config.yaml
num_hidden_layers: 13
num_key_value_heads: 9
intermediate_size: 2304
norm: "layernorm"
qk_norm: false
init: "normal"
init_std_up: 0.0186
weight_decay: 0.35
lr_head: 0.00551
max_grad_norm: 1.0
warmup_steps: 203
schedule: "wsd"
decay_shape: "linear"
max_seq_len: 512
dataset: "wikipedia_en"
Each number is 128 + 24 x the weight over its row's rms, rounded and kept within 0 to 255. Layers, rows and columns count from 0. Numbers have three digits each. The size before them is the row's rms in percent of the matrix's.

# layer 10 MLP down, 576x2304, rms 0.0186, rows 214-427, columns 1792-1855
092:104149092142125126106137152155175134094114125115150099136108101137130166110141104115151130114135117128108143139152150130099105152146122156099085149112137154082124126168158125154099129110091146
105:143119129153108131113129108148132153135113090113141093096145124146140128117110120149127142126128119147174134121129107126135116123113130102084178113109133152131114118191085135108127129112123147
099:105120144155172109130114167129107094157101116134144132121093127109191142135090128147120123154095149098130104103079142120098099164111116120150124122125145150139110143101187143099122144084127139
092:131102090100116137140140146075092143104089178149156111150142132130139161112145154145138150127125182131074168151132110073116099116093109168075152100151145120139140142140158149140164115141146114
093:107104120121131140149141158140108140103145143128143105111140110107151142142144158113111101139118118160147112098106092127114167078137108134084059133097135132145143132207139121143149121119076097
089:149165167127117132127129127071097134112137118125166171140138128118111152122077141158156132137138135135173164130152147090159076112130166154148149146142108097191130134198111140089140107133105120
096:117128127137147090108124145088098138128091122094141126110165094117160149124068133146134096098134139168127089165142139164129136118158115086143172123139105159146143129095172134144143153119168114
100:102078134113140154134104131126134122143125089132149117098133111085115103144117093121117150131126112098122160114075156136139126130108098095119154095125115099135142096128123129151113141170110096
102:165100109136139134143112160096117142136132171184097154133131096110159123166134127128124118072139119102086123128156157130114101094105122145112118132121088131141112084193097160183143133133125099
092:128120152163121147184138105134132082090120127117132122144106143148100093107149155119152112064103109093129123082135090110099094124139155106115104106079138122121173119119156143102095181164123133
100:113121153113130115152189114129113133083126140113127108135121075146103129131112106119162100154125111144121094153126097153128125111124107130138134136156084127135095130083130163107116154110094067
100:096122120134110154130131110116108155132112126133100078116099084119112136160119134108151136094114097181118093162115145151146135119155117146109116122133107135173135142156186142158142125172142103
100:141040107109070130204109109142151144139125102137130110109094125160135116151104106089119123138104097103156153133189149142140135115108117160108136123112132164146142143171164118096119136120142132
117:170098152110043114136146135126147157121110133112086125121138141108167130124153053070138175139127124119142138115190123105142126145161157127073111128137142158130105119132134113124161141133117112
098:069147086096164104164117128118142155053132110148137142163070142112095141144112128190145147081088122108146122122125146142143135153110112115097127135093087154147136105078158155103145146135163086
096:130093136173131109113093124133130163097133115098120116139097109116131123116096099148145138141127076118091157152082128114107072087111095129140116157117122119156082147137114113113074101077153207
097:121135122141130117154131138153185127138160115098108204131101102155127129135108101125108128074125127149115144131133130095119153168111135164190154123135151128144124128113109179101118148139109113
096:103146115115146165146122129107123145121088126123110144116157138109123113121133074146146106099150119152160154114114162156132139137151146151099121150121117145138114133155122151106120125172145137
099:112107096133128172134130123089090145110116152106163146127133102159153079101152134109141145115157091114122093158108117135133171097173093120124112122103134104106112130126135169164146144156156093
095:143097171132148127133127128123074129136100096151127144122117119165091108119138120136121124124173078121114136092120145151125102092114152151159097124119138178101124154158116153153110095124129200
098:150155158124136112094142110129105136119060127123184147128156101138121118100174089093151127140121128085074126166137122146165078149143137141133135112136173102140086151208110124164146096119130147
100:124132120115119138091136136143172088149108139136097147104126098116119088118148156114121104119113109115131134172146117150130169127157138134106137145121148153140079156113082152128179157129123099
097:112170124123155132193110159127123102123145135128179108123156101101116170138099173074137145144130137135082141136138129163153144151138125122114138127144147123120147174166170132110160164113129154
105:135139140127138123095098128140083160127167148131125155105105097137094116123160147142153125129121083158146146116151155169163126123150160128104153121126120119159098081116139101143092086116130127
099:118107132120132158155130114137124145119101139149082145147120135131084155130139100142142113141132113145136136138185155131116129130158113144146120140125102103158105157097128104121150179145131135
098:097108120119116111135141135121137148161121123130142170109078108123121181147127177097128140094158152157170131163126126134118116143135123140133102107144107140127122122108126135124116122142121105
101:095118156092115098124104073126147130064115090079130157155104134091162144160151114142127082089115094116145088119103174111142135121172107124096122094103110101105141108053118140160135160193148141
092:145119080117145169140131112149138124107136135132124152121090094098099086120091086116116121089074118091130078110113145117166121077140109090087136101122124146169130125072131125127127045104105124
101:139137141143158141153148119130115133117179121106106131141158113175121095132163147147085118134094156152139127090120137110122131107141128120156129155097097120121178110179110089138147126137118173
102:109136091136170113170112141126091165143133112105157157160117117095159122106116131149110127127125126141148115136123064139135129135161174123072150103128154138106109116101104151137117128157097135
096:153118151122149083147150144109123144102096121106147110132135155100132080110135125133081127136138140095116114104163103108117148154134147090147121090126088101102108170163110089159143073130094134
094:125089163111136162132111153110131177157131110154111135117137133143104175107093090153070160138128097121069096149126135098147078116107097151141144116128130157122140127143132127113072101113121119
098:151144132095103180126124122135098160123126145101120185131124165134161072131123110132158167094108180109145163145184142126115103119119105114174135133158094130154101125138092116119115151120104130
092:132118129144155084117117121139176175149102091178136163117126121145107124132133153159178155131111141137108112096140091137128180144111146098118075132117106167111137137136109125177133110129113109
101:123160182112168162103122147138114096118135144117147117126180172141110129169127140149114161144151119149157097133126130127113134121112141086137137124122128139114119099120161148169133101138134121
104:117096108130106133107166125133128139149173135116094138115133144124132102165143137105119121155112149146118153159110166120088103140123108141141138114163080152115134112112122133171129190124129148
097:066117139130124116142137148113148101102112090113093111118142149136127149091123110117138149126166117144129129108160103158170104114103120128096132128117122108105094113135169122112126187129101110
089:139175090108152156146155152086109126156168161162103140153136132093184136101121119122102108093147082165130164126101120095124159135135140140142094194112128128148134152171111110099097111112151148
097:129123134106128124141142144123124145104112114120143134145129143154132162158128114160114133095083132156129128129132099187130116088174135122104079104087104139109077122121124135102104131119137129
095:127098103109136123137135109130132170108093119144178095111107109131081084120100131100086152082118146135143134092108150131153112127094120152163113136148137116137105126099135132112114120128158148
092:111159116093124144141174120121112119131138149114114120145159126114157133147153148111085133166116128132120205133188121159079115123136117144124198125164119135142092139144117141174096144088146139
093:103109119130133126112118089134165106143172148125113116164131141117132077133140163113131120137152112099143121149098122134120154109090141109166146110115164133127142128125083156135167137133121131
085:134163149129140118130121101136122122127123126149177092137127156122094106161109121092123114132154137111162134120138104158110149181103136204092145132101128107146114123134156145112134112098113145
102:091129135159139089141125167143123125105083068156141144143166124105110148183153129129109143122139163143099131114074141062105113135110100140144149113085109090131138117100126150109141132171105129
099:104128126103130136151111178081169106131127106140124136160093115068100068117097095079127128143122138108102127128119121119099121157114132086138152125127114126073138084152119084132144133112131118
101:116121180124114113136100139168141110118126106147100140142134114134168100138117074135110119145119086124153190140126106137142149106130128119140171107162151125146153088163126138110098125123170121
099:117122116121113137160155132108131086106126087180114106110105129132154078157100087147136098119139152109071135119096119100127080133119160142105143102079085078155145131074138120096114130161148118
099:118091133191123154186133104133097122138142078113074103119116124117139066106106121184137149099102151106140096121123128105093094137104104123133098121110119104114123138113151089133169074126140119
105:128086159109133108122142096150131066123103142101138168139134116165077187129162127165117126108146116143132055098115135117104133123113167111106153112124089117158100161093162153115124122141143122
099:113161149153166125121136117176119150155166108125146121117160143140142143135095110144096107127175134168127117154140119140076141161115138131166117142144132169125119134147164115123110140100147128
099:141138129162120127142139147154121150107086099172163135148116087140091127136129127157130120103158114162127134180122129133162118098127140106126116142106109120110153132078124132115124157148127099
103:164141112126188112126118130123106112130122113118147198127124106127141150113126137109143072117174137143157082105120151137160178114130155172144055153078125140125161144121114134141121114121121105
092:123127137120136074049149156122085126086155122086158127142139125121111128118086183111110158123195131118142122115108132126142124156149120089148095119067120142147121122140110099112156154151142115
102:110066148130132145095087143141117124150118142108099116151111081165156122130121116094136106102106140145149089096100131137145099148148134143129124143116096087105100154166137122132118119157111112
100:098152085108150125137154080134107124142116108177162141123127111156129171127098153134092082139125104130141133144150145150104133137142127138104146119086113075150148118096130123149109110156111190
096:112132109098121077155140085129101099090134119143105123138112092167113082130130118127098146098145099113135149071157108139133116118144119117130154153144128130139188126132136113119147108140087100
101:133131119127109156128148168135109096109081104085162104123137122123122147139183077128137115187149114135072148132132152136179137116113133115118139121183093120154118171148115142113147107195128147
100:113154161166144146172138121168132120112165134158067141117112130136169062136162126139149169121139139099167092145118152121129139125131152123100110132119116149122154104147098109154153119107205123
103:137126093100133138148127103121174083107149144124169118133118116170133134120098090172072164118123119131136145097126132177113148097119105139132139130131164150135128121149144102090142106058149157
097:089129094174170157091146132144129116107131152121143127097118143113111134113133108093107135147125111138060140141146127111135126109097138155147107112137161155117089120107120138091163145139162130
103:167094114173095134117123094151115083110120096145129174094125127135154134122073119117136108093123148092173165154170108113099095149118133124109078138109134146117129116107105152151118138111099175
104:108109116157124115114099120120133158117145169140125145114110120127219071133127131092104130146148148124154153133159108122155132108154143148096151117117152121108111084141132171132099128104106168
096:114146133125152118115128153128104120131099158169134123166184146125112110111123152107145119127122158138107078127133182137142143116129139177153168157153137096112172135137108099089138154177132155
103:127129110143163075116134166105124117114106095142119128133137126111136144136142146105141149122141126124132125122143066123165094131131129155118151106093143133127144130140131158096121198173158141
105:123152119141135133149119144134116164121125128140081145108121103091098123133120135160141078126140150109123113131091120101125135162102126135118090160115098125148119140137140151110106154139166104
103:153137115125148161128131111150131113167144113117118129167095154099120157157144151080120094146133123152154111135110103143090166125128131108141074128104105117175142110148133108144149107159118158
095:127124134112147088099150145089166157117141088077115092132119078126155113139097110086151123153126130113110147117148102122119152121131142190117053146142155118116107153134088128164123102099113143
097:104148159160155121122135130155139142116160148122134146107148116115142133144143118161123155092177152151106203161116120144125099113109119124160107126144145117131153134111134071119138151165143141
102:138142126155098115115108130090146148113166157101098149110119156115105094106120116149113163131135119132130108130086134142128154158119130106135120150121113099111104088139147140078112153114141146
096:107144128135134129150076113099152141128175126139090108090112144146109135144132138124102152140132148108175110139108146123159135169159101150127123124119147165090125120111132132109125151167115132
099:147126147110150121076173133135124163125091122148174144082120121121140119112129142125134116098128157152056115135153143148111141091111144149118116145118098184139151190120127146137135129131142144
100:147102138156130077123133163157129132166157104075163159130131115087090156079172117096095105135145140127092149143092185119123105116166190155189154118130133120107108118150106123092112130143101134
098:140148093120175127125146158122089133159105070134157157147093137107115122067099123093112098123165128169084154145059132131105131124143193055175146126136116087090131080109122095088129107119178172
097:114118106136157146161123117158135123145089137113172118103123103136157197174103121114055111138115126123145155118192134131161077139120078154146156110102183133149123117158161114113135100109184118
089:136117128105136153123119109115162107118139153112162122084095174124205160092132122155109118151081110098160153150126114129137145115146167157099126117146128129158117118130139141146112145118130170
101:104128149091099170136113092123130117122153144107145167171109155107127177116160160107136112119143133135148120121121155114126160117121132139098139098137142134103081096115075089116157144132090163
099:107172103110133143105084127123098085139101192144104125115126166137104097154151148155154137150152150127102121111140147133145131100112132111148113146172152119149175187096125133166144138126145093
096:104124121081109163143138134165104078100129158107128146127147131104101147176132133129099152121171127170124118138136106124119124124128148133122142133134139122126114153177079156142108124094124099
108:122180135140123126141108127096109168132156063144106146159129133124079124084136122138210107142114113103107116121170126138156194100110128115135131138120152084162165144159117135113124138149115115
099:116125130136125149098125130158162165122076151102135113066136135134149119148127109141141134088120149122092087164117132141131070115100122102109114132145083141141129076133107098099142117130112136
101:140171159113152131118115165131099113147108138106050134178157107107131113133133121108135109102145140160125128125128181095127123125107119115140119148113124163187126141112118143138129141180101122
090:134103152120154134121130101112135112162145124083175121158080146106116158150117093123119121111196123163128096149158129125141150173147125156133151165120111173100134158094190144124120119161147117
097:114142144157135119136154134159116125140162120155114158155190142075106119134131122115136106101173106159118106092132122117114123098131169131152133151120127126129128092159145159091096191109137123
099:175129122132098140126166117125104093090143116147146159114129126161134129137127135117154151121151175107103116105133112114128123135122147155141111107104153139117141104133136130115129125158152107
097:118117122139106128107125115124136092138108104097123127098116120091164124127141113105091070131082149129118103142118102183136128130081124099171169117120125091121105162130116130164125150135152139
106:121101115095130152117158112117139139114144097139106150126114183097130149112100091125115118130086150131112094108130135176129128111153118113111140123154118115109105121104138122170118118132157094
101:130070124117122127141097127151123175110111156139129132135121120119131090116133129130129160147162061157141130132146150117120102117131156129142147106127133148144106116123132089107100135110151107
100:100108094143129122110122076158096127122117107124131092143138112123134093129160056066123088137110131132134117086156152114153153189129112152139121120125118139142120189158175140129149109096133174
097:141109136116110131104107132115149059132091130144130118116187153144147150127107144103129151160127147144154078157151144145105142142123104108107152102092071111133110108087128140132119128095114155
091:139112119092183101170171126125132104067086130135140109097131125148128115083149158133111061132172088139094121094153092128127123107128123130128121160121123150140162163112115114121124163123160142
097:131083136092108156147170124154131146114115130127095117116123134086148119156115158109148125126173111128092171114159139129182104113135135139105085165126114133156144086126111135157078137108130118
098:112160128137110138108128132128099116127120102110154127084158112130150083112151171091118163143109142130087115174129108157159095144114158103116151139117121127141116135139123132187090123147176135
094:101123149145122149166103142112140118083104174098133124134127113097175122101135126129114103118135132139120127129132111120126125156154156116124144099147119152117124153153131135133127153135123105
086:128155087107107121108122161138091140141144106103077127135142123135140151144130169129126173148183136143105143108122137082163104136117164122147143174109129125138157171148118136128122087100085136
095:117165136147122147133141121164116130118144165200139124137098160116159096160142105151125133098137100098156108146118128134106096131126139084129169110111117115124136108106165122124130158128153102
104:153135111138129107148100122136111151087111146126108094148173161147138146154139150124115146149147153153142154115120140106093091153120125099151091103128137128126124129166143109153153119142135159
101:129115115120158118113104102095137156167122123152140131166160193149137157156117145107142145100142090143150160148125146108121129134119134119121119092126150130103116102129190161142100150167112110
101:155154097088130116148098108074138133171139154141113140138107115123133133140147132107151116159183149150115082116124149144134127103128166144118116149139146119148111106152097100140121156092130168
096:145135133132165100137108127136128110120140119096138081133128116128114087150148122149150131146133143120192131172128158100125133141145136120137105114104071163102121084123122144165107130136148109
105:149147112134122160146180117126116156132114129131085126133096163168143076149155136162107137095093116100153141167143145114127149100086105115130130117107124175171129099108132109159132130107120112
088:135146128117124125167153117117119163128110118120137118159133114120154140146122154142097137061127139131163155117113102091123150091118131144086117128132185123116144123096115126145123142101133107
087:147127141109131077141117124137169128144111135097130125121160138128062119092093102112142120163107099150128144126146142118091091083135113130109117146146175145123108170110132127133144116195151162
099:123174125087140103128127112106102067116105116145136129101133141113153159133141113128120107169159127133127135128141172080132144137147097152170138114143143111130170115135104130146120116106153120
105:152087126178123159133123141115120116113137112145122100092106127143148175176125104154123102127143118129121121159136158162165122110131116112069142125139140174123077116126107111127108115119079148
101:093168173115123114065127143106117136089115120125115100103072105144129125093158118108071106162095165122106078096142145122121173106098165149150100130111051143107127168107140146132156139141097119
100:151111115108136146129124131128141144134110110163091115117114142116126149102112099195114153090094123124109140122131088132111140154158137100148120116111122110169127171102138111132167112144142102
100:101165131143122093116114154124147115127088152154140124145124139141109125141119108134130133117076091128143117170101128128101136118129112070128103119136125152094115169150182137137139122141142148
099:109116141119116117111157150151116110124159147107094099116153104113079116141108098116169120141183119129136151114150118135089100130105146117109117128122126145124141153189136098161167099158122105
097:145132126113126152137116101143102099122175141121116110154105162157108102087119152141124110104122130111132125169129125139080114132121129112102158083094106121119094160123128088198116139128136109
100:127113164110095105120172115117155147123139130148175126099134114141137137142167123082106153109135153092064135133120143128170102086110104159129134136129164152126116165140107140130153140105106097
103:104116141125135130106110132099155137168131133113157162132116142145118108085131150089170155113170071147127119136112140130101134129108105179159095157141127145111110107136113144111101164092162091
102:149103107081119160114138106154168158118105141184145127089136142119121183120160144128116109123126130121092149134101085130124112112152082100146125122096130126131109133124143144098144133132114115
095:137133123150117108103140122109130106139112112191101099123113150110148120086135103116124125122170134153175130099107145110098106145114124111179087149165156100150140145113154166108181140116136105
092:149110148072128109118094045113108123137133080170124118118160118107105127128164133079146124121129110129165132089114125139172138148151129134115162094128154117112112147140104149105133155138158155
100:145118101100131166127102140170207156139071115147125166092126147152121109152123123132135125111136127148150173145149165130139121134131177181119134143151095086136097153169104125140088126093113120
096:124142129112145108086157125105104117181103162102100127104144105122092122136167136144135151105125125135153155174165134151093166076107134128137110134129139143131101116161081110128119103107174168
099:137141113126099105102130124156115140127132113123089140135116117133122136141148130159116119151077139099107163158132125116108129115102123142112148139137150084155121162114099114126146087101131104
097:115139095101132103164127109119104083144140117186133105152129108099110038116081133127171115167145133129138162139138159127125104136119114137114129117091119148148099109109125111112119149145159102
097:159136153121149130121119136174163112112093128108137094112098123103084187119095109130146115120125124099175145138141111092124127142135100159109127099120138165097123104108137128106138100133119138
099:157138110115126134091092096130100109108084151113094133119162106116138164128148150052147134131137103158097144137122112116139118140160093083147164133131073124153081131082083153160131152126125144
090:139127125112137152131101100147175151125181130129101156123147126136161157121139138128115148177128107138127149106102104147108162149135122139133166144150145147150144150105149160139119186170158092
100:125133163147123123153111131112106149157139096173144111169107171106102115126133100112117150104137115073148152104137144118129131155113159136135123089126106094100160107141153115143124112101141140
101:122148142197147131083153118135114118117134128083141140100105091144120161119097145115123139128117116123118158128128145156133178143126117121145123120104123173116083129088146149139111076111130125
097:085110141129123119152165131161115134122117084090104146098133154116108172142138152169148171108155130142152136110121122104116144132129163069154115126149086145148143119089119123114085146120108106
093:121152168156110123167135131097116124128074154093150131160132116169121158137130127149140119105090101141133112127122169085144133143146141118086145086118149141117111119111124166130130137160167110
100:093126138167138123175172131143143153132099119143146132166114119110115162138146103137127139155061111147124148152127136117111105128094164112117130139080133144127115138127135163144158153157119129
100:153134141100123147139142140130148146125182122135101165133118136112138115149097145083160099177128133127132098118135104114098138127107155151134152144101148134110129169178133155139119125134134098
101:116107120152157140101078082094091137085109123113101149146153115145116112144110151134130174120120144112120124093146122091096101113138125138146144128091130117134106096161109137121132125078153103
104:116076109131122149146105172114150127109172118124101119143142160076137140133169133121125140147136120164184141155160149144119140100135120091115139145092159080134121136132119163120148115131115070
098:097098121144162116133124144142136142133108162124147115100167161164120134166129089117140120138152169162139115150110126112118146160162150121149137131157114125128097114141126145111138143130091128
097:124082153135139083118152092122148109106102148150138137132116101106099159134115143109110127138118131122140101086095071134089071151130115141120100100162092128101096166138154144123123179116149081
100:140107170142109130154149133179166139092114155125156135191132125133112090134174115117115133084107129105159137126161134108162113089151126163142093125133092108119120142147125100151106147114127108
110:089138124179110138162174156143161088113120140142146176162133133145123098149112103135133145142177141144104115175071121151129109091113105155108146116091160133122141115131110130126152103148146150
106:108123129150074151142161132129149079160096145135132107127152132084161051128118133064128154110100113101132120117109152105120151154117127094083149110087089133094150110176112154167135108094111124
089:109138124122136102113086152098147205124167106089132123135142134170050108149117135101147088150158118155138168125160126082104095117130108162126154124147135171122120146143117156115161094097136141
099:133142111142134103088138168120116124106137115087145137129106117123153135152120137112125122106161161174086132094149076122135089119121137095135114156117134112123144084143120112153161145140094170
097:127134106170130117126177163114097115118096136134128139121094137130131158108109103148136064150122083159126112125106149126124198118154043122107080123142135130130129096094132103116120134147144171
100:160088146103120140100131118110130210108138153092099130141123123150140138091152122116114160147108150138127116130146091111115124088122202115172116177114159136128140110176133083121111122151124136
100:115123088181116064115070152154138120151125113145122093129164137100133099105142159131133164140116156157156092174157119112139137115139123147122106110089106130120151150107175086104080143118115065
095:111127119155126188116169141118123131136097144066149110091098134127137099135138120103136125116144093115109126148132145155157114100105122177119131126111139154095136112119122129122111122112095177
098:175108146120143173166124151098142131128166118092149091119137116137131090124139112093116136157169169152121134100119084155151131132148119167157165150127125141115093113115102145117150143127112172
186:175107154135075141118153086111124123145091125131096129132119108100147094085116115176146127144099119082102132134162123158109093101182097108137143133104143126125105102114118111137127089117147106
098:100160141139162131113092113198133128163098143126109148091155104127139162137116129141115126117144131129101123127109173105146140106113146171136113123133128144170123081126081127098131065124151108
095:136126128131116158164152108126108145135152123123145130120127107139161168160165144126095082157161118161117123105098092126143094113130177138091088132171156111116105154150141098123115177154118122
099:158103104122133168123140141124128125119108142118146134110192150137087141155096162145166115140175105127133169122092141153141164117164117146178100136135099116142166144124130126118095189125153171
095:140161117150149171158141126104148134146113127113125086166142125126106144127108167127147133175112141121112127127165097137114145097138149164137128154086145126114134156115165130135124073146142113
105:147089141080149116107158143145119112152141166181122129143107160132125178140158138166078134169158103153142138134133083159111141124147115118114125146121164115137113144130136124113105156113100127
096:109133144125110150104093143126115115142163109124153096163109105119144120135148131174099124126118087143122131106115138119116129136124081125155120140119117035114129158173102100117178122130139163
096:155140116182163113120147138120088130134152174162092174165126166147141092106100139130122148122145144104113124132163104090141208099160145142127128145167136131111197154118165118123148092144129100
091:096111091132115128145152154158158093119156127123115148132105088129115114132124169126116130104136104096111161138119132097116139160135075128168093155125133091085152118148117106157129132115115122
091:131078119107158102124141117146104152122131143127141155140164123158113129106144146120115100111115174123112137144117123123131093098123119163137094158136115150129097123068109123147101146179116172
106:113128142096113087071102137131135156140126129173146135127153168117129088120127135105183138124129116144189099145105093128144125164135109118104119120131154102131117097171129111114098154119115180
095:117133123136161162128128151128123095114135160105116168175119151140124126113114129121124136127169148109123134099110071140101143106118148138105144117157168096130097149108095136160125129112087112
098:113115148134137144113124140138122130136083120157075127133113109151155122138166130110143131139146111135143106102144123117120117072149114123186149096146130127108113106132118139139116137121096154
106:146141117133067140120131132140135132140134169154146142155110141140142130120142095131132203120087107083151123157132130146124150110155144147138191102145117110148095174111111138134117119159127138
101:137142154139115091108129113127089147136166104120106115128156147117119139138095104162130164125126082142114122090135116108113159125150105131100153142159120121096082153147112093114122106093119114
101:116152114156132135134117118199135150138133153104125116103154124130113134124145148096098110166143123147112106193124110138165125139163149097110140140095122141145132087088122099153136160162119103
104:105136118139151140145153120137106138140116127119093110120140123079136095111103160097122126108131112145128123139125120108120110115110139117099134121125149093125139139131144110124157113150056103
130:130183070140182102169148134120137129104130134113152095124060147137108143136143154116154136133145104163120112148098127145168132127086140155154109127138109108140146143136142136085135124133111126
098:155117158139139084159140140169143100107134095122125130126137138132154125135104159099143129136129171104131147122141108132117169108127111147112149098145130145132120113101134127146159114105120112
096:158161143139121119155149127120111092136146166110124122126134115100140136112158127137169131054156123131101091116136128120157126129132189143071115140137163178159085149130146147123136159176159161
181:094077123138078068119139097110150107129109122129122128143133113153143088109113080154131105082106129077121116127117104091108097098126134110106131146139138124113123142078137103121123081098133098
096:137133102159122100132151183123153131097185172114135132111099145148175142111140149088114117150160115119144133159111123158171145121133111150099136132159153151100141184100144144116142133133141135
097:126120139168118119142120095149152154136120119089099143147135123114104088118081165137173129156122100172097174111136122148136200078117117139145132120143106104156135123103126154153142151165132174
103:097169082114154119096099120159105119154081157120131154143134120135144157095121103080151099140171112140157120099108084141112131167117195130108100123107161143159116103151084093175143150113075150
098:145092114124106125125139156129101115094085152161103106162125128122112132164148135134129124124148123126163185123158119175118110175121125111141165129137108084132101135078141108134134149130136111
101:137120085156129135110145132114134113138141127145126097185108145096113107056098131123114096092109091130153148129117112121158102124133128120142117126104129070150110143194148125136119169088100148
106:126109136156134178134120137147169124160119174108158123123092122117122166129099120167137095112095095113132140142135133133126155128155109145129079115101152123143145106143153130155151114112138133
096:105122083102101142107151098146089113129129147122140116109133131116086158133121119163143111111103120149134148111130153113143143141132100152117132127139109143128153112079091160133134142078148085
100:106131134137127152150131094138127072156150136173156177134094173159130099133124154159111137103120120115126098150123109111106167144121128149118103131124113163092091085124133141121084148120126166
098:103164154175130139172116149146111140112152122141137153123147123127127167146124096117161135197134162137143117082135131123094125142112138146100122112135110126135117157182137141120112108114100114
107:143140154122123120101152170157128124135138162132159128089178096171141189113124091133135140136116173136116097168144077157123102138182145136158104138154140121136132124133148144156130128116075118
099:100133119136134140161148123154129128106124122136145156116154119112106144131144126120094139116123138143156072074112159132104132173090150099123189114161101121152131104157104114159107117180083158
101:133114188129120105130163104125137149145147091134085102161151147149124153120120121156099129117108113077134164146146086061096100140109128135109127161107134150104138119148120113160079142125111144
099:144133135092143091128076110119124118118120146147090146141138099093072137114120147126118118110181152158083173073143109132115124066121125181162119148108115132102147095134162121135135150165149096
097:085113102143135135124138164177150123119131062132142114114108103138116137116150128158128088100122157122178099090171140150089128154118168168110158106117101185132170114135154143145102140164131132
095:153122100104113083106133104105122148130130118121120131072143115148177114139145146154102135166152137099129145117106147123107090131114122121140097151071098142128135116145136140131105174135101138
095:145203116121107091126108121113101110101141159117114173121100103152141104069143093138100124100134090105156131131077087107095122108105106108132088124130217113126099126181134121114110094102119116
102:117122111090143145195122129144135149085116118178151134110116090141130136124140126141070133133074107123138144138088127124064168145105213151123108135125154111163144094153143130133129208135111155
095:113179115148119152120124105074106142183140113088112131131177192129093088123145110125097179124111132092087096136147167119114132124125144084153138105119134126117147147095142126099106152117136114
099:146162153121125118117122141139133131105115139131174133120134159142165187104123165106148097124144130124181121180093102092177152165136132165164156110101142156116109138145133098124132124106120157
099:098120135122107103143125125125110160099145116092093139161120142133119070130056155110125165125112127086107124087086138104126113132156146084162178125114148149143151133092091112182158101145139127
098:103078150168101129137150139114092168125082187113136123128155132153105135115137118139118147097162172104147141140130137128143126156120131108155158120117124113135139104108168156126160135150107128
100:147131118158149098119119125105163140134115132160080138140122125115115095119127129139173108141121168113119159155122134119134142116094136139083103100156094148126135071096128127128146096147112157
104:090129174128133134151142122150141154166147131120147099128096126129147190164102130112081092116129151119120110116096143099105130120072143129134149142142169120126122115153145141148083092139108125
095:136132169140092127118108122096146125089156113141129149147135149125139110165112116104126109146134141124151151117139117150081101140113114095131150102127145152101145085162138101158130116115101134
171:094090112148084070128138128109123091133111124153145121113115140158126082127142098108139103100093128093140126122108105102134114133114163113084083162124126121129115113076121116106100086089109106
097:151170129148139118161139127126089117102107117140120114110086148129082138136119130124119140117093127128132123117113134100121153173129137086147150137140136140117093113097144113110126098148132136
102:122104153096121155127166099144109160100123099129120103155112139147187146178142142181091143146122122129121139157112148088106097141112138131183169120143060146126105104151129088164083096102137108
101:139138135115129140110108128131089176099173118148152089149158120134172153110123145073136122124157106139117126132115088141146124129114130140102108136193163141167145134154093111090149113117139091
104:137119104146148142093134141147147143108123080103138101151137140156139131090169147136160163174148111109119139089103113112081108135105134130149146126132185137099101121136102108114064169117128127
099:125155145148095127130123140121142139155109106126107140081155107138148107139145121115163123117128170134116118112152101135170126103149085172141089100125094152129110141159119134159101118106123107
096:121114138114136161135161100145077126142116156091184173108137128128082126161110095086109152106097122122102088120145172148152144133145131171134140147102155169138172113125129086099100110119134124
106:164136116089110099142158101113169102144144123122162170137148139113128123129134180083147094100142126150147101109083126149157099132113141143145146104088107109124133117065131165096133144105154144
096:147152127104113071117152094142126055170155151158114116143139135133138119103120090116119177090107154153087112132145112142129091152115121128139113108140140132097114130100125108151133131110105119
098:131115141135129136149134130107115143126173101107132144158084117080120101137150112110124125120128169125117122073125164164114086124139149117157087111130130130168150112124129127147144129159183172
094:118053111128109120124132123120136131160164185136162109162119096140163098134123088128124104123115125107104141118183127127075126087142099125161103136078133174104133112139126126158134083147159141
093:143144098086082145122130132161081112121126125120156169129170137113139106124122059118119105098119124131133084109123126140121108131127110092072130116118111094152129123132146151126167127161105135
097:130153152139135129139155142101102129144143086139096136081123100125143123081107070146125108094106127092125133136096084107117093111139146129112108145110142183047126138144127096149126143158109123
105:143140172144146142153176119127167109101133177171162126107148146124134136136113088131151082075138142123108105177123115148134118165127155123087111124093166125129117106182144127097148149110151177
095:111116101135107162168128135114096140130123155102128161112142117147093174123101110114149112126108153115146116119111165133094142116117134099139104123086074141133141131153118134174114116121117141
098:108074127076094147153110109119097069146118085109149156109106171117133116129123119125137091129097086096066123121104146137097050142122160131119111124114118127115125132150117127127107118146172148
097:109109125127119128185113139137127126113123147128134126099127110140135109152140124137082154140165127110143080142162130118147127098099123155105096141159148106140136135123124095099135081148098113
091:150136131125133150102133114127142183084103153139135120092135134159155081152119135109127121113139119149142135121107063138163157157111126128161153099177108124160134121224155185162125154116135137
099:139128150149126138119116162132155091156169125123120105110101113170156172137159150075140114169109140135161117122134144127115130107131111182089099109133134120123170070102095166110137115120106110
098:115181127062102139120107127127130102172139134075127119138109110106121143116117141071135162191168119125165130080125136145146134142110096135132114145162135160126110158142086129111133067129104139
105:114116135111118133113124124135165157138113118109145107147132169137138176107074116138116147133128157149147165095170124115103126133117130092123120122093187149152153126167123110121115120104097129
100:105125098145132125129107115105144107106083113136153075134141113116124091192139152141115152122090150090144104104153139099103107100126116124134165127117159142093150135102133144130134066131132145
093:126127095143111133077151131147166121137115151106118133082113154171131131107086125196157130137108104095115116167134163096104145124140162085158110152123150160123094129142076112133121112080115093
104:152116136100111103117164129145149154108135106124135091103137091147173149105188163077129131149142125138104117143124076171145113115129124104120155150103101131117162133133146135084142105125104166
100:099122141126124133147151139094146122143134134091113124141099160102140130125141100144149121074108168095151124112105172087075138109076110149159083134128141153163171186109099133138125168141127140
094:111100137132128147130120100149149169121094170161109117146122167161102128145121169115095103144091125109116125149130114107139154096136134128085124128117124098159089090147122093156091135175076107
094:147072144097141162142114109132138079173103136183107140144096118145132125122117161110162179144126148135152124124127143105146118118094119131142154133153136137163133135076073144139137109135159096
103:123127104116091134132122149116145134122156098136153158095160107126117067087141156154131149100103128092080133122122114112108141091082134105125177127128108130160146131133143112102117093156180087